From a checkpoint of a small transformer trained on Wikipedia.
Architecture: rotary positions, normalized queries and keys.
Training: a variant of SOAP for these matrices, 200M tokens.
Each number is 50 + 15 x the weight over its row's rms, rounded and kept within 0 to 99. Layers, rows and columns count from 0. The size before them is the row's rms in percent of the matrix's.

# gate: layer 5 MLP gate, 576x192, rms 0.0663, rows 196-201, columns 0-191
# up: layer 5 MLP up, 576x192, rms 0.0661, rows 196-201, columns 0-191
# down: layer 5 MLP down (transposed), 576x192, rms 0.0662, rows 196-200, columns 0-191
gate196 104:34 36 28 64 37 30 27 81 50 24 58 60 48 27 50 61 33 70 59 18 32 42 30 33 44 63 48 57 76 67 42 60 62 56 57 31 66 36 73 28 38 49 63 53 54 76 68 63 65 35 61 54 53 46 52 55 52 34 49 51 38 46 10 55 55 63 31 28 59 27 48 56 56 53 59 26 81 63 40 58 38 53 37 59 46 53 35 36 55 58 39 24 36 43 47 86 55 18 56 27 56 27 48 60 59 29 35 72 57 68 71 34 80 36 50 48 43 59 40 67 65 62 40 48 49 46 68 39 44 57 40 37 57 70 69 56 54 47 41 88 49 39 40 35 64 27 36 39 37 50 61 54 49 54 71 41 56 51 64 69 54 71 67 70 53 49 25 79 47 37 76 39 42 39 31 52 36 67 73 28 64 43 40 58 33 58 69 77 30 65 50 49
up196 102:89 63 71 35 54 54 74 57 50 46 54 55 48 25 45 21 64 35 35 43 42 39 38 32 38 49 31 46 45 64 63 47 71 47 61 58 62 69 70 67 63 42 46 72 43 56 57 66 38 85 29 31 65 43 63 40 25 53 50 44 57 43 50 42 76 25 53 52 45 50 51 30 75 36 56 87 82 29 41 28 52 60 49 77 55 28 43 39 28 62 41 54 34 49 80 63 58 46 68 51 36 49 51 45 40 47 23 59 31 35 52 48 58 46 34 44 34 43 73 57 62 52 61 40 23 50 62 50 24 41 75 54 71 44 59 20 50 76 55 35 44 45 32 23 70 59 49 55 63 43 21 73 48 80 58 50 40 54 68 50 24 67 54 38 34 31 58 50 78 33 33 47 33 64 73 45 59 60 82 49 30 59 46 51 37 54 40 75 53 58 48 74
down196 099:81 38 50 40 41 75 59 44 47 49 56 47 63 71 86 39 39 64 59 67 48 53 62 57 54 42 60 42 43 51 46 25 45 57 60 56 73 30 61 51 34 54 58 52 41 68 34 41 38 27 40 58 51 64 58 41 70 48 46 37 57 31 37 34 51 72 41 41 53 50 28 58 10 86 03 48 28 48 56 52 75 24 20 54 44 59 42 53 47 61 29 81 33 52 44 28 50 09 46 48 66 30 51 39 31 29 54 53 74 45 26 74 30 50 60 45 35 48 68 44 22 57 31 39 41 45 72 33 70 60 63 49 59 54 31 50 46 51 52 37 66 63 57 37 60 54 55 39 56 37 61 66 40 45 59 41 55 75 33 50 62 76 41 87 57 34 43 40 48 09 58 49 29 27 41 50 40 59 41 37 47 71 39 31 46 66 54 66 51 66 39 76
gate197 095:35 53 58 53 56 40 52 67 62 29 42 54 56 56 38 33 60 64 51 57 44 77 28 72 40 48 40 65 45 52 54 62 27 48 74 60 38 64 71 48 46 41 39 44 75 56 52 13 24 25 15 11 60 44 26 17 64 44 46 44 54 73 65 42 36 28 48 49 52 45 40 21 66 48 65 57 44 58 65 41 49 85 43 35 77 43 82 65 49 42 56 53 35 53 48 31 53 58 40 62 50 35 23 51 56 68 28 41 71 69 53 67 26 62 51 61 40 70 77 47 48 63 24 45 48 47 49 25 18 50 73 46 41 83 54 56 49 13 58 52 51 41 63 48 31 59 48 22 39 54 53 45 49 40 54 52 60 31 49 67 45 55 64 31 62 23 59 31 36 40 66 62 53 56 45 63 65 45 71 42 25 52 62 34 34 58 37 49 37 44 80 25
up197 101:63 38 67 26 44 37 55 51 46 65 50 66 47 36 61 60 25 43 29 26 57 47 46 41 43 47 57 42 56 55 50 66 37 54 39 07 39 48 39 42 77 30 31 58 61 42 38 67 66 73 52 58 45 39 66 65 80 50 52 37 47 37 19 52 18 38 35 42 66 69 58 68 46 36 43 56 55 45 46 38 57 45 50 66 55 54 57 54 75 55 84 35 32 58 32 47 61 63 41 66 27 47 54 50 65 39 33 50 53 64 76 61 37 65 86 37 38 66 34 35 44 48 74 63 66 50 48 42 49 57 37 23 37 55 59 20 35 21 67 32 54 40 47 69 62 14 33 46 57 12 81 43 50 53 37 29 38 60 10 79 51 26 38 77 70 65 39 57 46 73 55 61 63 47 68 51 59 57 33 60 54 31 31 73 38 50 58 53 48 59 51 49
down197 100:50 46 67 46 54 33 44 47 34 81 18 67 35 44 45 46 41 37 65 53 29 50 50 39 51 42 33 35 62 40 68 42 60 36 58 99 67 58 62 33 49 57 55 70 52 48 63 43 27 69 50 45 63 44 36 58 69 55 36 56 69 31 79 54 41 56 46 69 39 28 49 46 45 55 24 45 33 57 50 33 51 37 50 63 11 38 38 50 69 56 62 44 67 81 63 50 12 25 65 50 58 43 78 37 47 53 45 25 47 55 42 61 79 80 47 52 66 36 69 40 25 71 62 35 54 37 28 20 57 40 58 27 57 77 54 25 50 46 47 36 23 41 55 49 61 74 70 68 68 54 65 44 67 60 39 43 57 29 45 51 46 66 49 52 48 48 57 59 13 19 64 67 44 68 35 49 57 48 61 62 50 60 57 33 48 47 65 59 50 27 44 37
gate198 099:79 57 61 51 46 61 62 29 53 41 30 11 75 70 76 37 49 60 42 68 50 38 31 38 57 31 79 69 63 46 51 35 82 40 70 30 44 49 41 39 26 41 26 47 69 51 49 50 44 57 22 56 58 48 34 40 43 52 54 65 54 46 47 50 41 41 42 56 48 23 26 23 49 29 43 55 42 34 67 46 64 40 71 53 49 46 24 49 99 48 38 61 76 51 49 28 61 38 39 81 35 39 18 59 43 54 44 38 33 49 40 58 74 33 67 52 54 67 88 56 36 56 50 56 43 61 50 33 31 51 43 35 60 22 68 56 65 43 25 38 50 62 56 25 46 56 56 42 35 80 51 68 50 38 60 51 64 30 45 49 60 38 90 23 48 73 59 61 51 50 50 79 39 66 41 39 71 60 55 59 53 35 72 65 60 38 48 46 53 40 64 35
up198 100:48 64 32 51 60 66 46 40 35 45 47 34 62 33 48 57 28 65 39 38 71 37 41 49 67 45 67 57 30 52 31 47 80 39 81 63 55 70 50 41 56 48 50 55 26 38 51 49 52 50 62 46 90 68 48 45 65 60 53 44 50 52 42 35 31 43 38 50 33 47 69 46 35 41 37 43 14 54 41 42 65 70 48 51 46 60 22 47 41 77 69 55 78 57 61 22 29 42 57 45 50 22 35 79 58 18 64 43 32 55 44 77 77 44 47 30 28 50 57 56 53 34 43 48 50 74 46 53 49 64 18 42 51 35 49 61 30 45 44 44 65 83 52 62 31 37 25 35 57 56 49 70 53 59 64 39 63 79 84 52 88 41 67 35 58 80 51 63 57 63 48 90 34 63 68 46 69 28 53 44 56 59 83 60 45 37 57 61 53 48 69 56
down198 096:27 23 46 53 38 81 51 41 48 17 60 27 72 40 53 29 74 47 46 46 35 36 33 48 48 33 35 58 43 67 30 49 56 53 49 53 23 48 40 45 64 63 59 40 50 67 49 57 53 65 24 46 58 40 62 40 54 65 69 62 48 30 54 34 36 45 55 52 51 37 40 54 61 49 58 32 53 70 17 53 10 16 31 57 61 59 57 58 59 28 45 31 50 41 48 60 35 37 56 35 40 75 46 37 52 72 64 30 66 39 58 59 36 41 25 58 50 48 68 29 40 35 63 68 46 59 38 21 29 42 72 63 70 58 53 18 34 36 74 66 54 49 64 53 26 74 25 60 75 65 39 41 46 62 58 72 24 76 41 72 31 49 35 42 40 73 53 38 32 39 41 68 41 47 47 62 20 64 87 61 53 40 27 63 34 49 40 57 68 49 29 54
gate199 101:38 30 42 65 34 34 59 43 21 39 58 65 52 72 32 43 78 38 69 48 35 58 41 69 68 74 36 49 39 54 28 37 61 38 59 50 54 37 54 46 62 36 52 61 44 56 64 53 26 68 62 67 41 50 55 55 65 65 62 29 52 39 46 39 59 59 56 64 45 10 45 50 42 55 57 44 47 27 40 40 53 52 59 39 32 46 35 65 53 62 46 75 42 71 70 56 64 41 61 55 57 21 24 36 43 67 71 74 31 54 57 75 39 48 34 55 48 90 52 35 27 39 67 37 54 70 37 74 19 55 62 79 29 73 43 84 28 70 66 42 59 44 66 81 47 71 53 67 56 53 37 67 39 57 62 51 33 64 48 69 44 69 52 71 68 56 51 54 36 26 30 54 71 38 41 70 22 29 28 41 92 38 62 41 46 44 45 50 42 46 61 48
up199 099:42 41 30 56 52 48 39 40 37 60 54 42 28 43 58 44 57 46 30 63 61 32 46 41 62 51 57 49 49 39 73 67 44 72 42 24 45 68 54 55 51 83 50 31 39 49 46 36 58 64 16 50 69 34 46 92 50 44 84 67 40 38 61 77 47 39 20 35 51 73 48 55 39 44 45 48 41 71 45 18 63 33 24 54 55 42 51 69 74 30 48 56 42 52 63 25 52 39 64 72 39 46 59 53 55 53 45 45 77 34 42 65 49 59 69 40 41 38 42 23 69 14 39 39 57 48 23 64 60 61 51 48 77 51 29 64 19 45 53 67 44 64 30 66 77 64 59 56 45 54 47 25 47 48 51 25 59 40 41 61 30 23 65 30 26 55 37 68 44 44 63 53 68 68 31 45 71 51 36 52 76 35 41 64 81 45 60 51 13 64 41 34
down199 100:42 63 42 36 65 38 62 38 44 65 47 40 50 42 74 76 53 65 38 47 56 65 46 30 38 69 80 39 33 51 53 43 38 57 36 57 55 73 81 45 38 55 19 59 53 55 63 59 55 63 43 60 53 82 50 29 48 73 69 59 60 40 65 44 05 50 53 25 33 61 26 64 39 69 54 63 24 67 69 71 46 33 72 11 64 65 63 55 45 56 12 22 61 33 61 64 63 50 40 46 55 67 77 51 53 54 48 39 48 37 46 65 68 55 66 51 65 63 38 61 32 42 55 32 58 42 60 34 60 28 54 32 82 56 54 32 38 55 30 45 53 74 51 43 19 43 63 46 57 62 77 39 37 70 48 41 61 69 56 38 43 61 65 50 39 20 55 42 26 63 15 31 36 91 61 32 42 34 44 57 44 63 50 45 39 47 56 46 47 60 54 59
gate200 104:36 55 78 58 44 35 45 49 37 38 65 23 29 68 56 35 64 63 53 59 52 64 23 53 51 37 64 23 44 36 51 49 26 47 50 56 56 50 41 60 42 23 68 17 38 30 36 55 68 51 70 47 55 54 64 58 30 25 41 51 49 72 52 53 99 45 62 78 53 33 66 51 66 04 61 38 51 22 59 44 81 38 54 64 52 54 53 29 63 47 42 60 28 40 92 55 49 33 38 33 79 38 39 40 46 48 66 70 50 71 60 70 57 42 20 51 71 64 50 59 56 67 40 12 53 59 40 58 57 40 52 42 66 49 58 52 58 54 33 84 51 31 62 52 34 65 48 56 46 33 65 20 41 54 57 43 64 49 55 37 49 30 50 54 70 44 15 20 68 35 45 49 51 30 44 41 39 52 44 29 44 51 49 33 44 37 46 43 52 51 64 52
up200 099:62 55 29 60 32 34 52 52 70 27 62 63 61 49 87 71 60 54 36 69 45 21 41 66 49 41 76 31 33 36 57 65 21 61 91 40 43 53 50 58 57 45 68 44 22 28 65 63 63 57 46 46 69 59 35 70 52 40 62 25 51 35 50 43 39 28 71 35 70 47 49 26 54 47 48 56 54 53 52 60 47 73 22 34 84 69 61 40 51 66 26 52 55 42 42 38 30 43 37 33 58 50 63 35 68 66 51 62 69 32 40 51 54 57 56 60 43 26 40 13 64 52 57 64 36 59 47 43 40 24 43 34 40 49 51 78 18 35 65 68 27 76 91 56 49 41 20 69 52 34 22 43 59 49 62 70 67 62 58 59 58 31 34 39 39 44 49 43 45 57 53 40 43 32 75 38 69 65 43 53 53 35 49 54 52 31 39 42 63 57 45 34
down200 103:39 57 27 54 30 51 65 78 49 36 20 60 61 47 47 37 51 47 31 58 69 62 64 52 64 34 42 65 41 46 43 83 34 47 62 54 54 32 70 58 48 23 56 38 60 48 38 76 42 19 47 38 29 57 55 86 49 54 41 58 85 39 47 30 54 70 50 21 43 55 18 70 36 86 46 44 39 23 50 42 55 69 46 52 58 41 63 42 53 48 39 58 27 51 46 72 31 75 49 60 61 17 59 51 51 63 43 37 48 56 67 71 46 55 49 46 61 63 33 28 51 65 37 33 82 61 39 51 53 36 50 48 50 58 54 40 29 47 55 48 32 68 56 29 64 86 49 35 37 37 25 39 39 26 58 45 35 60 49 74 42 92 74 66 49 58 25 45 52 38 33 18 58 25 25 49 40 68 50 41 65 55 44 38 69 59 67 32 42 52 45 42
gate201 092:65 73 35 58 13 25 36 73 36 40 47 42 39 60 36 53 56 50 39 77 34 54 60 35 44 56 56 77 43 28 78 77 29 53 53 32 20 54 61 64 58 29 55 15 63 58 63 58 47 38 42 39 43 78 72 75 30 42 62 84 55 61 43 18 41 50 30 67 49 78 48 56 27 48 62 51 44 47 68 36 54 14 33 26 43 28 41 31 69 52 66 62 71 65 18 41 61 43 46 36 42 26 31 52 57 34 67 45 55 27 54 70 67 60 37 62 57 34 61 46 35 34 60 47 72 49 72 39 54 40 57 52 55 52 36 41 46 35 43 43 68 69 45 66 37 56 62 44 70 55 53 58 57 40 63 35 26 74 48 68 45 12 30 58 51 39 72 45 38 39 65 49 52 31 52 32 49 61 48 46 47 32 38 45 58 65 37 35 28 48 34 38
up201 098:33 54 21 36 58 29 68 47 48 44 54 40 49 53 41 34 68 63 40 74 41 56 41 62 71 41 59 46 39 80 58 21 35 60 50 55 14 74 59 44 48 49 54 34 37 48 61 49 66 65 59 53 41 62 51 54 68 49 72 48 51 47 36 59 46 49 39 40 43 68 46 67 34 54 60 96 55 67 56 43 41 69 50 37 34 42 57 72 52 66 46 72 66 33 50 46 51 74 46 58 42 32 29 26 52 42 65 58 67 77 35 46 42 59 50 64 39 79 78 48 42 35 52 80 45 63 59 24 63 05 60 42 38 66 31 38 66 31 39 35 43 83 33 43 59 64 53 52 86 36 41 56 59 41 99 40 62 57 63 33 46 46 74 66 35 37 68 61 74 51 90 55 47 38 60 40 39 45 66 39 53 67 59 39 38 53 61 50 37 43 56 29